Weights of a small transformer language model.
Architecture: learned positions, no biases in attention or MLP.
Training: a variant of Adam for these matrices, 97M tokens, 5908 steps.
Each number is 128 + 32 x the weight over its row's rms, rounded and kept within 0 to 255. Layers, rows and columns count from 0. The size above them is the row's rms in percent of the matrix's.

# layer 9 attention query, 128x128, rms 0.0996, rows 68-94, columns 0-127
size [ 97 101 105 110 104 117 108 119 118 114 104 114 105 107 125 116 118 107 118 108 101 111 124 111 131 112 107]
[[158 124  87 126 133 171 176 138 138 101 131 134  65 102 128 138 142 146 123 136 153  49 158 144 169 162 166  26 121  78  95  82 123 131  67  99 122 168 162 128 147 116 128 172 179  98 141 176  56 129 150 125 142 107 188 133 129 166 190 107 137 105 145 115 178 146 108 115 183 170 104 158 121 128 101  89 112 152 138 117 106 129 161 126 123 167 212 106 148 111 109  75 100  41 135 128  71  85 126 172 108 116 119 111 128 119 139 103 144 162 106 106 130 143 124 144 120 106 121 149  79 120 153  92 102 133 112  72]
 [133 136  80 119 170 144 101 169  93 103 182  84 180 128 125 177 163  95 119  91 121 117 188 142  76 179 126  90 163  89 120  70 116 142 129 186 114 108 132 122 168 141 104 195  85 131 110  91 183 133  89 136 107 107 121 117 128 146  65 146 106 141 193 181 107 119  90 183 116 158 116 159 129  86 154  66 114 117 100 132 117 140 113 109 103  75 128 129 109 140 126 150  97  98 122 134 114 139 137 146 126 155  97  87 116  50 103 103 195 178  91 152 152 131  85 220 109 119 104 154 120 156 170 139 100 116 145 114]
 [166 133 175 126 140 118  98  92 141 105 107 150 143 159 133 144 120 119 207 134 102 155 156 137 165  98 169 116  76 102 123  77 102 148 113 138  63 157  95 109 130 143 126 180 122 135 140 155 144 132 109 116 134 125  74 134 131  87  99  59 138 160 118 138 170  98 100 166 114 157 162  99 125 158 168  90 121 125 134  96 175 225 119 119 157 115 112 123 118 144  95 123 103  99 148 115 143 101  92 107 229 122 121 123  90 101  60  66 189 151 103 127 112  99 102 148  61 153 135 190  99 144  99  50  95 103 128 120]
 [ 75 118 122 105 145  91 100 144  89 129 200 151 154 158 171 167 168  85  76 119 156  83 108 177 126  95  78 163  83 190 197  90 183 109 122 163 204  97 119 103 127 165  71 115  96 139 103 100 166  78 124 102 118 162 151 116 129 141  61 180  96 116 144  55 152 167 164 158 119 110 126 112 120  94 151 136 167  78  99 122 152 124 120 101 135 131 158 119 110 140 159 122 109 146 113 141 194 150 133 127  86 154 125 167 130 124 144 149  84 106 164 146 136 159 154 125 119  73 126 165 146  84 162 173 147 148 166 145]
 [ 85  79 163 133 109 136 121 111 128 101 141 125 128 143 121  98 177 135 118 162 159 156 113 145 101  65  97 112  77 199 167  91 155 112 136 115 137 158 175 165 153 147  95  88  69  72  94 112  42 153 158 106 120 160 135 127 162 141 120 108 106  87 110 143  95 132 143 156  85 125 104 105 157 119  73 132 163  86 181 121 138 152 169 108 196 140 125 129  85 136 198 111 161 172 120 171 110 151  88 100 103  98 170 153 126 147 138 106 133 118  97 103 181 213 191 147 147 137 156 151 133 122  69  94 130 169  98 135]
 [167 102 141 150 125  59 193 157 101  90 136 138 120  99 110 157 102 119 120  93 135 190 149  80 176  78 106 174 176 141 182 117 130 190 157 151 142 118 121 118  85 175 135  58 125 157 140 134  72 144 132 145 165 165  60 157 176 138  99 108 127 101 118 137  61 125 158 123 141 142 136  98  94 161 107 104 167 144  46 160 118 120 182 103 150 128 188 122 118 105 130 130 103 151 143 126 215 151 119 149 158 122 160 106 128 125 123 151 118  63 140 147  86 126 168  91 142  91 154 115 154 110  84 127 148 104 165  82]
 [ 96 135 100  86 160 119 113 139 112 122 100 116 165 116  80 143 104 168 118 195 112 144  92 144 125 144 132 127  90 129 112 218 154 105  72 141 125 126  63 128  87 158  81 154  70 148 121 163 106 143 104 167  66 141 168 130 111 101 137  80 116 139 132  80  83 122 121 168 135 127 145 143 117 128 147 149 190 162 210  90 138 142 120 109 123 182 178  45 132 156  59 176 136 104 168  94 118 135 164 147 155 152 137 132  81  95 113 135 130  92 161 165 144 126  80 134 139  64 130 122 152  93  96  80 109 144 137 174]
 [115 197 107 138 150 168 146 110 122 133  71 168 135 131 109 169 135 125 109  64 141 167 104 165 163 138 132 155  74 155 112 100 118 150 177 164 188  79 111 175 167 158 131  81  79 240  97  68 174 173  91 123 113 147 145 114 136 108  69 100  97 175 139  81  95 114 103 151 122 101 129 137 146 118  64 104 110 108 148 139 149 148  97 126 111 110 125 155 121 143 122  90 132 104  84 140 107 123 126 124 113 163  95 169 181 131 103 124 170 113 163 145 132 192 161  84 113 137 118 154 164 137 132 137 175  51 108 147]
 [106 143 105 134 154 141 121 124 111 107 174 146 143  86  99 142 150 153 120 111 123 146 120 131 129 112  75 156 160 168  69 152 203 177 100  87 122 133 176 153 106 130 101  61 126  67 127 124  73 138 122 145 185 196 100  67 166 188 128 116 142 134  79 160  68  93 140 180  81 132 120 130  86 150 114  79 140 118 149  99 168 180 111 146 137 156 173 139  69 171 139 131 136 131 136 167  93 103 148 118 114  97 149 167 133  93 171  77 128 131 172 109  85 136 184 132 132 110 150 173  92 106 106  89  98 169  76  98]
 [126 149  97 170 153 167  48 102 135 134  83 152 129  77 155 204 123 129 107  98 198 110 142 132 110 157 162  46 141 138 101 141 117 132 156 173 146 101 113 107 139  65 148 108 120 180  98 157 112  97 143 145 151  84 111 140  80 161 197 136 111 158 146 137 124 120 117 139 168 139 116 152 123 153 104  93  95 117 136 167 125 128  91 157  97 185 111 118 158 118 102  72 113  79 118 190 122 112 149  71 139  91 105 122 158  86 119 159 186  93 111 152 150 157 134  93  91 162 106 106 136 183 174 144 122  51  79 124]
 [156 125 130 105 119 147 122  89 193 129  67 106 162 117 109 129  76 143 194 181  69 159 154 135 170 102 131 154 156 100 208 201  91 119  94 119  66  87  68 114 166 133 110 151  70 164 124 107 114 103 116 168 122 124 152 142 144  91 144 163 122 117 148 164 111 111  76 100  75 119 114 147 133 127 134 191 148 150 114  85 147 127  78 134 117 154 118  83 163  99 100 182 103 195 154 151  84 118  97 128 130 117 147 138 121 178 119  96 197 188 133 129 137 162  90 146 166 128 136 114 142 148  88 157 106 130 161  98]
 [109 157 155  77 138 125 129  72 116 137 175 141 188 112 124 161  85  70 197  90 132  98 120 147 116 148 148 155  49 125 108 106 122 144 128  88 131 135 142  99 124 153 144 168 124  93 152 112 191 181 116 155 145 165  30 145  66 171  99 142 144 152 122 125 156 116 149 175  64 140  91 116 167 118 185 171 110  94 117  77 150 188  90 164 103  98  82 143 126  99 120 155 110 130 103 141 145  99 130 110 162 168 172 140 163 142  91 159 131  89  75  77 126 113 141 156  76 135  89 111 144 134 120 127 131 172  96 130]
 [110 104  81  90 181  87 119  90 109  84 156 123  83 104 124 134  72 145 127 111  80 151  66 144 186  90 101 157 110 170 117 130 138  80 122 140 102  99 160  87 103 151 141 127  74 195 136 143 159 107  89 151 191 163 115 120 120  77 112  91 111  86 187 143 138 123 126 137 120 108  89 157 135 150 161 139 172 133 166  68 188 151  65 130  84 169 178  97  84 139 128 157 129 143 176 158 104  87 108 161 112 134 167 162 135 120 115  97 190 153 169 110 112 106 106 156 129 114 135 150 122 150  97 139  49  94 138  97]
 [100 176  82 136 168 100 145 154  65 165 110 153 101 151 128 154 155 110  84 103 145 102  61 132 111 142 153 102  77 162 132 100 150 134 124 161 167  75 110 114  67 146 120 151 170  84 135  83 227 174 131  80 140 183 111 109 138 192 127 165  78 152 151  48 152 124 128 165 127 134 131 110 137 138 159 121 121 102  57 124 129 108 165 136 164  90 152  91  76 109  73  90 138 134 153 109 182 156 111 133 124 162 158 128 104 103  97 160 114 144 103  95  97 112 116 146  91 128 125 148 166 136 169 169 160 154 128 175]
 [157 118 113 188 131 132 169 135 103 170 125  95 126  91 151 131 132 135 101 143 117 175 122 124 172 122 160  88 138  99 118 170 127 200  74 115 157 122  83 130 135 124 151 145 111 161 158 155 128 184 105 174  66 141 133 107 150 144 165 123 150 117 108 115 116  92 123 106 160 112 178 170 133 111 160 111 147 129 196 141 155 172 146 113   0 127 185  89 131 117  80 141 131 114 194 121  70 119 134 126  88 185 138 107 122 134  90 144 146 125 139  89  86 129 110  87  76 130  59  95 189  96 140 145 148 111 137  88]
 [148  92 121 132 111 123 199 142 108  89 157 124 153 147 157 193  70  88 128 160 169 149 105  91 126 145  78 134 156 114 208  87 100 127 112 174 159 106  93 104 100 106 121 106  84 155  89 172 127 101  63 131 163 132 142 143 120 164 177  97 107 114 117 115 108 188 124 105 177  86 101 104 117  78 188 164 153 118  78 160 135  86 129 110  77 139 177 109 174 148 146 117 104  84 120 112 127 139 150 113 127 184 127 121 190 112 147 138 145  96  83 162 171 194 102 106 176 138 169  87 162 156 173 150 139 143 126 128]
 [137 149  96 118 156 137 157  85  83 173 161 164 129 126 122 148 197 119 156 107  91 131  84 168 158 164 145 155  94  84 139  89 158 140 101 138 201 149 105 174  70 170 156 119 144 111 179 124 165 220  97 115 123 154  82  94 111 148 102  73 109 148 171 146 141  86  99 152  73  92  91 101 143 119 105 111  94 132  90  43 188 133 154 143  73 110 160 132  81 135 141 147 151 108  84 112 116 135 121 136 160 180 146 142 146 125 116  85 152 160 103 107 149 151 125 105  98 163 151 167 116 128 130  78 156 145 184 147]
 [102 129  70 125 121 153 138 159 165 179 181 182 116 110 139 113  90 102  61 105 195  97 111 106 148  82  93  98 141 135 135  94 149  88 190 120  80 157 173 108  88 115  93 156  83 145 105 164 148 119  90 108  83 122 152 102 217 171 166  86  96 166  74 150 123 126 137 141 178 118 100 124 121 118 117 121 149 160 149 124 155 131 155 106 151 124 121 198  89 136 210 135 144  79 109 129 109 165 132 138 113  83 141 111 112 110 105  99 161 128 103 115 152 108 137 181 196 106 123 145  74 110 156 105  93 138  69 127]
 [117 125  93 118 143 148 163 121 105 142 123 168  97 123 120 147 125  74 130 123 124  91 138 167 161 163 146  95 122  80 126 148 159 123  81 165 142 204 164 104  68 134 126  97 148 186 166 142 168 156 101 105 148 161 121 120 151 130 115  94  41 160  61 121 119 157 130 178 140 107 182 166 143 101  99  87 107 140  99  99 167 156  89 184 144 123 134 160 187  74 134  56 137 124  53 130 171 122 169 156 139 112 113 167 162  90 130 108 117 140 149 166 109 117  84 103 155 106  86 161  60 140 126 115 165  72 109 155]
 [ 72 162  81 115 140 118 181 127 135 136 128 114 127  89 109 122 178 231 137  93 123 164  63 104 105 145 105 157 154 152 105 157 136 147 154 105 131 152 129 155 165 158 146 147 131  85 106 110 101 136 162 145 147 173 150 121 104 166 113  94 146 165 178 122 106 111 141 143 123 122  72  93  81 161 107  98 176 152 141  89 129  98 197  76  78 142 182 137  74 167  66 131 132  59 162 119 134 106 156 145  76 107 196 124  79 103 173  89 144  96 136  76  90 101 151 119 111 124 136 142 142  95 122 178 150 123  93 147]
 [ 97 104 118  99 123 171 138 149 190 134 176 127 124  73 170 163 132 181 101 123 154 104 148 147 145  64  68 164 141 163 171 140  99 160 178 174 100 159 139 147 167 119 160 138  97 133 107 122  87  62  49  88  76 117 174 156 148 148 154 104 167 125 141 129  99 183  84 137 132 103 114 116 131 152  96 164 115 150 161 151 156 130 139  51 105 157 146 156 135 154 161 102 155 123  87 113  80 140  69 112 183 125  72  75 117 101 134 127 185  90 192 107 121 141 115  74 129 124 166 133  95 129 157 153 113 126 113 133]
 [154 134 178 111 147  78 172 170  77 132 196 151 138 136 116 113  95 119  64 170 120 145 148 119 162 125 127 122 130 150 171  90 150 112 149 109 127 174 129 136  63 140  84  72 185 143 134  83 145 139 108 151 141 164  87 120 197 180  79 109  93 148 118 131  91 107 110 202 113 115 134  95  76 138 102 105 139  77  85 158 105 134 132 157 131 107 126 155 144  86 166 141 109 149  90 123 181 193 104 168 104 126 169 129 160  80 136 205  69 124 132 103  91 104 156 105 113 116 133 149 165  72 138 110 137 134  86 168]
 [108 101  75 130 130  76 143 112  93 151 172 117 118  76 144  91  97 101 116  78 159 134 109  96 165 133 159 124 182 100  82  92 132 148 160 171 159 181 127 103 103 120 149 107 123 120 144 171 179 173  87 155 143 148 119 161 120 179 132  88 134 194 135 162 149 106 121 161 112 130 112 134 151  80 152 127 171 108 174 108 101 121 137 150 138  94  76 149  96 134 152  88 130 126 130 127 122  97 154 163 127 123 125 184 111 110 115  94  94  87  98  90  48  49 115 197 164 167 100 134  84 108  65 130 174 132  57 169]
 [116 116 121 101 133 100  51 119 185 121 113 105 121  91 177 116  91  89 117  42 137 102 130  93 143  79 149 137 127 151 132 159 109 109 151 138 100 139 125 131 146 127 124  86  76 166 144 119  78 134 131 114 180 153 190 175 161 130 118 108 155 117 138 140 175  98 139  95 176 173  76 132 171 116 138  80 127 149 142  93 117 121  98  80  92 149  99 150 153  85 173  99  94 111 135 141 153  93 162 112  97  45 165 139 132 149  91 122 152 126  67 130  97 182 197 184 190 129 128  72 104 147 139 122 176  99 116  87]
 [114 126 127 110 131 119 116  96  65 164 154 144 136 114 190 128 157  84 148 111 124  71 104 147 123 118 119 144  55 151 141 175 131  61  68  95 121 129  96 124 121 140  74 128 140 143  99  75 180 187  96 116 146 189 114 105 122 196 127  97  77 159 111 116 194  91 106 182  93 125  83  94 109 141 123 119 151 120 114  88 147 150 180 160  70 120 113 147  68  95 145 160 157 161 128 121 113 194 114 109 142 115 137 158 140 134 108  94 200 147  96  88  52 125 137 172 130 122 121 164 130 103 171 161 106 142 117 149]
 [126  97 150 117 137 108 155 137 118 112  96  92 102  95 124 143 131 145  92 182 158 182 146  88  43 122 137  61  55 146 124 162 122 160  55  76 103 149  57 147 128 118 117 129 114 118 162 133  75 147 203 140 155 132 150 138 162 163 200 124 130 161 122 152 148 105 118 178 116 119 106 124 163 155 139 146 135 147 101  98 118 131 133  98 164 123 122 149 151  95 118 147 137 154 146 116 163 126 139  95  85  49 218 141 104 119 106 136 141 201  53 126 108 164 141 127 106 121 159 108 144 135 150 117 131  77 111 196]
 [150 127 146  62 111 158  88  81 163 121 158 136 145 106 149 142 115  59 189 132 126 175 110  98 197 116 137 175 138 121 157 159 117  78 136 106 125 199 103 114 144 155 131 172  93 133 128 118 124 160 137 112  86  91 128 139 178  86  57  98 125 162 179 167 136 148 123 133 137 105  78 168 104 130 113 156 129 107 151 146 174 103 146  83  57 135 119 119 126 104 121 202  76  63  84 103 107 126 132 113 137  99 160 119 157 151 124 131 146 147 120 123 174 146 141 146 217  72  82  97 161 127 122 119  82 175 144 163]]
# layer 9 attention key, 128x128, rms 0.0977, rows 68-94, columns 0-127
size [ 94 105 104 116 105 110 107 119 115 105  98 116 103 109 122 116 121 108 113 104 103 110 113 108 124 110  98]
[[123 160 137  96 189 137 144  99 130 114 156  70  97 171 161  97 145 102 150 123  80 130 129 143  88 142 107 101 182 128 127 101 151 176  83 118 178  97 177 122 136 107 133 167 157  64 143 195  81 154 164 106 135 152 123 109  96 195 139  99 149 188  79  56 114 133 107 125 148 156 103 188 146  95 129 100 126  94 133 121 112 169 133 171 127 129 198 148 125 216  96  99 127 103 117 139 101  85 114  86 135 120 166 114 130 113 162  77 118 123  93 117 139 125 190 102 130  75  96 147  79 148 172 121  73 136 124 102]
 [ 64 171  74  90 132  66 171  85 148 137 170 102 158 222 131  80 155 138 127 140  81 107 128 121 105 133 119 148 186 134 135  86 124 160 118 179 178 140 141  72 170 130 109 123  95 113  84 149 112 125 177 185 104 131 186 142  84  86 120 136 148 138 163 121  83 131 117 130 183 109 114 194 172  17 171  96 133 129 110 105 138 142  74 108  92 168 162 130  96 115 106 133 145 143 173 172 120 127 134 135  92 104 163 144 138 123 111  81 121 120 124 144 136 112 134 118 122  90 109  88 136 123 127 190 120 136 131 104]
 [ 85 164 127  88 147  73 124  89 176 104 153  75 153 223  88 108 127 166 171 149 110 130 130 126 173 110 148  83 144 150 153 147 154 178 129 135 151 136 160  86 102 136 189 140 137  95 152 150 117 127 175 143 123 143 159  82 113 100 109  94 153 134 160 111  78  62 102  80  94 107 158 144 149  31 152  82 147 130 170 120 143 159 124 147 182 170 140 109 119 115 169  99 132 133 190 182 106  85 135 159 118 152 121 142  59 168  86  97 151  86 144  98  90  84 152 130 114 129 108  89 120 133  96 147 134 133 137  97]
 [ 90  92  82 113  91 100 117 139 141 113 183 161 150 195 160 153 145 130  66 180 230  96 151 155 116 119 100 107  70 157 167  77 104 146 126 172  79 138 127  88 183 166  75 111 129 160 104 135 156  82 139 172  65 130 171 167 121  82  54 160 119 140 143  88 191 182 107 169 143 131 120 126  85  84 119 177 120 157  75 154 139 135  72 112  97 115  82 163 142 130 149 155 111 120 110 103 155 139  85 124 164 104 140 112 129 136 145 120 117 111 122 157 124 100 119 154 131 151 136 118 160 106 141 178 122 126 117 133]
 [113  75 161 154  69 151 156 134 129 121 132 168 112 107 163 152 127 156 108 137 213 217 112  97 178 113 105 115 127 172 139 146 123 119 134 171  91 143 118 131 160 114 118 110 182 137 150 148 150 201 154 101 143 126 135 137 178 158 152  95 136 115 124 139 114 110 127 128 112 132 139  42  78 197 126 134 112 144 168 141 137 140 166 113 143  54  57 169  75 106 171 142 140 137 129 151 142 180 101  93 128  68 163 104  84 139 177 136  71 107  84 109 114 135 147 103 113 134 203 134 108  82 101 137 100 140 119  99]
 [115  88 130  96 157 100 156 144  98  92 101 118 129 186 120  86 132 188 142 114 186 185 106 100 111  51  80 154 164 146 184 140 131 123 186 105 158 103  94 121  93 181 115  80 118 112 144 113 129  63 110 131 140 157 157  40 171 116  89 145 146 143 142 142  85 120  94 147 138 177 131  72  55  87  84 135 158 120  92 209 112 158 129  95 161 132 139  97 108 125 133 159 146 156 145 145 110 163 164 109 174 120  75 106 163 118 111  86 164 156 117 161 109 142 126 125 132 168 139 137 124 146  63 120 134 108 162 118]
 [ 45 133  97  96 109 133 131 100 146 112  96 135 141 164  94 135 118 130 139 187 128 111  94 105 187 154 102 170 178 161 118 171 103 102 145 152 120 108 160  95 136 136 112 168 110 146 150 115 155 156 146 162  26 104 164 174 145  70  85 121  98 118 157  53  91 123 113 124 156  93 119 168 120  71  99 139 130 143 145 124 134 101 142 126 134 129 162 121 133 105  72 179 134 118 164 138 132  86 106 111 128 213 120  81 152 167  95 117 125  95 152 100 156 138 135  83 157 132  56  61 199 113 139 174 107 135 137 158]
 [114 174 115 178 131 171 108  74 178 134 131 135 148 172 125 133  81 137  81 130 120 136 163 193 101 122 140 148 120 138 126 140 146  94 126 176 113 123 110 197 147  88  90  81 116 146 145 134 153 165  98 129 111  88 178 116 110  87  71 148 123 127 179 138 153 123 107 140 170  98 137 114 110 121  44  80 106 156 185 121 144 149  79 123 114 134  92 146 102  51 123  90  84  68 125 148  94 148  79 125 124 129 159 184 125 157 134  97 161 144 145 175 100  83 108 125 113 172 128 121 209 164 145 129 198  94 135 171]
 [ 69 170 142 109 101 135 174  85 124 103 103 130 144 238 102 148 167 135 155 185 164 146  81 135 154 114  89 148 174 118 147 121 120 176  88 188 130 124 143  80 154 118 157 174 112  94 131  89 122 183 172 180 147 151 173  83 156 118 138 114 180 132 101 145  66  94 125 159 119 152 114  90 122  58 140  77 117 130 138 141 142 148 127 111 159 111 137 171 128 140 113 149 124 153 146 138 107 117 130  97 119  73 119 137 121 130 133  34 112 178  75 117 118 154 120 109 163 149  94 137 102 132  53 124  77  93 120 120]
 [ 98 141  72 169 248 138 134  73 162 176 100 112 141 107 137 163 130  62 126 113 114 111 149 143  80 137 134  91 138  84 128 136 131 156 107 183 162 111 127  84 159  37 108 109 103 157  94 173 119 176 159 127 145 108 135 121  90 130 122 125  54 161 146 134 135 100  86 156 163 127 108 189 169 109 124  75  88 130 116 127 148 151  72 158  93 141 127 115 151  99 122 116 142 144 111 182 112 126 118  70 147  92  80 191 103 134 104  66 157 133 123 167 167 138 146 134 121 107  93 118 168 146 151 120 139  95 109 159]
 [179 150 140 152  85 158 129 133 120 128 124 121 129  33 135 111 114 178 171 103  86 145 130  88 178 148 190 151 150 152 123 210  97 131 126  80  99 120 101 142  87 114 139 134 166 117 183 114  63 109  85  95  79  85 104 215 145  95 148 135 130 113 159 156 117 126  97 104  97  61 119  94 111 189 132 159 197 182 149 131 126  67 121 140 117 201 147  98 106 121  97 131 114 150 122 173 163 104 144 126 133 185  95  94 104 143  95 152 174 141 140 100 136 112 132  93 125 123 136 111  99 145 165 152 139 113 134 160]
 [ 67 142 131 148 118 100 187 106 123 126 144 111 180 134 105 162 159 193 173 112 116 110 156 137 169 160 157  63 119 118  77 120 164 177  90 115 110 147  99  73 113 117  84 110 136 125 155 136 153 143 127 184  96 145 141 148 103  93 178 145 167 203 134 130 154 112 143  89 162 122 153 100 158  74 193 120 160 133 134  84 124 160 137 120 175  52  89 117 127 143 147 137  85 134 145  84 108 101 105 216 114  97  96 152  53 150  82 135 100 145 136 138 119  96 114 126 133 168  60  94 141 125 122  96 160 166 121 141]
 [ 87 120 132 127 126 113 130  83 127 103 145  95 127 234  53  97 130 164 158 121 105 130 108 129 120 146 127 167 193 144 122 124 134 154  82 210 111 106 154  55 149 120 156 165  76 156 110 138 118 101 147 146  96 111 182 169 123  49  77 135 172 146 136 100 123 107  99 110 137  79 115 138 134  56 134 128 207 136 106 125 133 108 105 144 136 106 132 132 148 130 136 104 120 167 181 158 138  66 139 100 128 133 110 136 119 178  88  79 143 151 154  97 155 118 141  97 103 178  69  78 169 129 126 173 101 116 133 160]
 [ 48 135 134 107 158  96  94  94 155 155 112  97 143 219 150  67 156 123 132 171 159  76 213 120 118 125 104 126 102 106 160  76 144 145 117 202 126  99 137  60 144 151  77 120 123 161  61 104 154 119 180 241  76 157 171 112  72 104 111 168 121 108 140  90 160 113 155 139 161 135 139 125  93  44 141 135 139 110 123 117 159 155  90 111 118 102 134 135 145 117 117 124 132 128 173 101 134 103 121 111 104 126 143 141 128 122 119  96 109 140 142 130 127 147 150 112 135 152  83 116 169 141 127 163 160 165 153 110]
 [137 130 109 156 129 124 154 118 125 184 132  89 115  15  93  84 111 109 125 164 130 138 138 108 114 185 101 142 114  96 103 158  88 132 126 117  88  94 141 182 104  89  95 154 133 118 171 117 102 142 115 123  69 123 141 105 170 138  71 135 163 137 109 115 119 121 107 120 155 133 132 163 204 115 115 159 116 127 140 115 145 130 132 121  66 138 203 103 136 148 115 150 126  83 147 112  70 107 167 135  90 122 148 115 156 140  88  97 193 197 156  73 153 130 124 162 140 139  75  54 192 192 180  86 161 137 150 125]
 [130  82  82 156  95 187 168 160  89 169 163 143 124 112 148  84  89 120 112 125 190  96 139 118  91 144 145 131 143 131 197  84 119  77 145  98 135 106  82 128 106 137  56  89 121 164  97 150 133 103  98  81 142 186 131 110 194 141 141 129 108 137 102 148 124 206 109 113 162  58 107 153  92 148 178 161 130 167 120 156 124 125  92 130  79 114 152 128 140 160 134 161 138  96 100 100 117 166 132 108 199 147 117 120 154 133 136 141 139 135 133 160 116 144  73 199 156 107 102  95 193 111 177 108 113  92 134 193]
 [102 165 128 126 110 142 133  69 109 129 122  76 121 204  59  61 177 183 142 157 112 164 156 139 148 126 104 105 127 110 123  79  95 134  92 167  95 121 111 155 142 100 114 123 148 106 144 125 151 166 162 163 169 170 166  83 110 123 131 108 209 134 130 153 105 113 126 111  95 108 148 107 129  47 129  97 118 150 151  53 161 159 130 118 138  63 157 153 110 113 118 130  88 105 173  66  72 112 127 177 150 183 141 157  83 123 144  92 181 110 136 146 165 143 145 108 145 178 131 115 197 117 163 161 149 142 157 116]
 [ 65 126 112 126  98 138 154  92 118 148 154 153 133 181  93 129  91 118 104 103 180 156 131 165  93  89 102 158 150 139 203 105 145 158 102 162 144 113 180  82 164 120 146 142  78 147  41 163 117 166 117 176 127 228 191 125 122 152 139 140 112 148  75 164  82 144 130 173 109 119 143 139 117  90 132  86 177 102 107 146 104 129 170 113 100 122 135 199 138 118 147 103 149 148 146 109  97 155  91  94  87 112 153 155 169 138 128  98  81  72  97 102  87 182 147 105 111  84 115 103  82 130 133 162 112 139 107 109]
 [ 90 117 148 117 131 170 139 105 138 187 102  87 117 224  80 117 132  97  96 154 121 152 170 163 127  94 119 115 140 144 103 106 141 120  87 185 160 113 127  97 148 130 149 126  99 118 130 122 141 146 122 226  90 184 164  80 136 108 128 119 141 170  84  88  57 140  91 169 111 119 161 196 148  21  92  84 137 137  99 126 100 193  88 134 169 133 104 145 155 112 115  87 132 116 149 143 114 143 155 109 111 138 145 170 140 121 133  87 156  91  97 141 116 130 125 111 109 103  83 152 182 129 142 144 179 112  78 157]
 [ 73 185 130  71 114 150 140  91 144  99  89 149 164 184 123 147 203 116 206  97 133 173  72  75 112 114  82 208 148 120 162  88 119 120 131 138 113 133 133 115 133 132 122 158  62 112 111 124 113 137 160 136 180 156 191 122  94 144 115 145 147 136 153 118 123 111 150  99 180 129  55 107 113 114 102 147 153  88 171 105 165 132 105  86  72  84 134 150 151 159 117 144 120 106  98  96 122  81 132 123 148 168 171 115  88 165 128  91 140 186 134 112 130 163 141  78 176 149 137 123 142 170 102 140  81  85 134  85]
 [121 130 114 118 173 159 157  96 166 138 212 147 116 102 123 161 102 117 129 104 150 155 136 163  84  59 124 182 123 133 192 152 100  82 122  97 158  99 141 121 145 126 178 165  97 133 154  86 131 150 107  98 141 119 165 166 169 117  77 113 151 136 179 193 151 134  93 117 117 138 136 154 109 190 101 134  90 123 109 147 166  99 128 140  61 148 128 133 105 110 199 128 109 143 109  89 124 201  96 144 183  97 163  88 110 124 147 122 130  60 117 117  75 143  83  94 118  73 102 146 130  90 186 155  76 103 132 175]
 [ 65 121 119 134 157  92 159 130 124 120  73 112 119 245 138 106 149 155 107 174 154 172 167 124  76  79  62 149 140 128 173  90 137 145 160 139 115 133 140  71 120 184  98 105  77 113 108 118 172 146 123 191  97 173 178  65 170  72 139 166 158 114 155 138  91 167  95 157  99 146 134 120 125  57 104 109 144 111 119 146 115 151 135  83 187 108 136 191 146 132 139 118 139 155 119 108 124 154 169 122  94  89 149 139 144 114 104 124 119 127  81 159 132 159 102 155 145 163  74 120 114 119  68 150 132 158 117 124]
 [ 98 118 157 131  93 128 194  99 124 149 125  97 163 167  86  80 115  97 144  76  73 139 147  91 145 124  68 144 143 190 118  98 172 120 105 159 137 132 148  83 157  96 106 111  46 207 107 127 140 123 102 223 128 168 175  78 112 164 129 131 173 131 102 114 102 131 180 139 130 146 108 140 171  49 189 120 151  89 139 134 100 135  98 127 152  97 141 129 161 109 106 132 106 132 145 104 123 108 141 100 110  90 154 202 129 139 114  83 120  93 136 100 130 136 141 130 130 147  95  67 122 135  93 142 132 154  45 125]
 [134 142 109 147 185 141 135 116 113  97 103  98 135 105 163 154 125 146 143 111  69 201 102 118 102 135 168  94 177 220 102 139 120 167  82 110 161 126  91 101 139 122 137  78 133 169  42 170  97 119 109 121 142 146 161 167  58 175  60 106 126 187  79 127 150 106 141 130 147 147 104 105 136 127 139 128 150  98 116 156 110 100 128 122 122 159 130 131 123 189  76  60 124 161 156 162 131  94  97  78  98  74 127 126 150 149 132  64 110 121  99 159  72 107 178 126 124 126 156  83 141 153  96 147 130  70 122 117]
 [ 56 136 121  97 111 121 111  71 140 165 115  68 139 166 135 101 163 139 133 153 133 152 164 118 120 180 115  83 147  89 152 158 125 174  39 189  61 128 145  91 135 125 110 128  82 101  67 145 146 168 142 197 105 174 177 141  98 133 137 115 185 165 128 132 165 113 133 102 111 129 128  95 101  37 147 173 178 122 138 111 140 104 150 144 143 107 105 161 127  99 128 117 136 176 119  55  91 132 115 135 106 131 139 142  93 159 118  80 127 109  78 145  96 156 121 152 152 123 117 115 164 150  95 210 131 135  84 113]
 [ 58 111 139 109 167 142 109 100 111 195  27 113  94 126 178 109 193 147 133 156 136 165 120  81 111 151 114 133 131 135 103 127  86 146 124 121 115 104 116  77  94 149 144 114 123 165  99 149 159 144 173 184 101 163 163  72 138 128 164 116 103 115 102 148  82  51 119  98 153 141 105 132 105  76 119  93 135 134 142 124 132 112 178 146  84  86 116 167  74 187 127 117 190 143 158 175 151 113 164  83  59  94 125 128 120 148 155 145 125 149  96  94 141 146 186 130 183 106 126  94 123 114 127 166 115 109  69 107]
 [163 136  10 147  98 123 180 191 118 111 151 150 148  38  91 120 109 140 152  99  88 168 102 138  91  96 148 131 132 165 120 161 121 149 128  94 120 134  53 164 120 140 105 151 132  98 120 181 112 124  97 124 135 133 140 175 164 127 126 106 123 198 137 178 114 122 117 145 115  68 164 135  88 191 115 205 177 153 147 122 138  83 194  83 124 141 124 202 137 124 116 104  76 109  97  89 118 123 112 186 126 160 114  88 124 173 135 140 152  86 163 143 134 114 127  99 134 138 138 129  83 111 127 138 114 143 121 142]]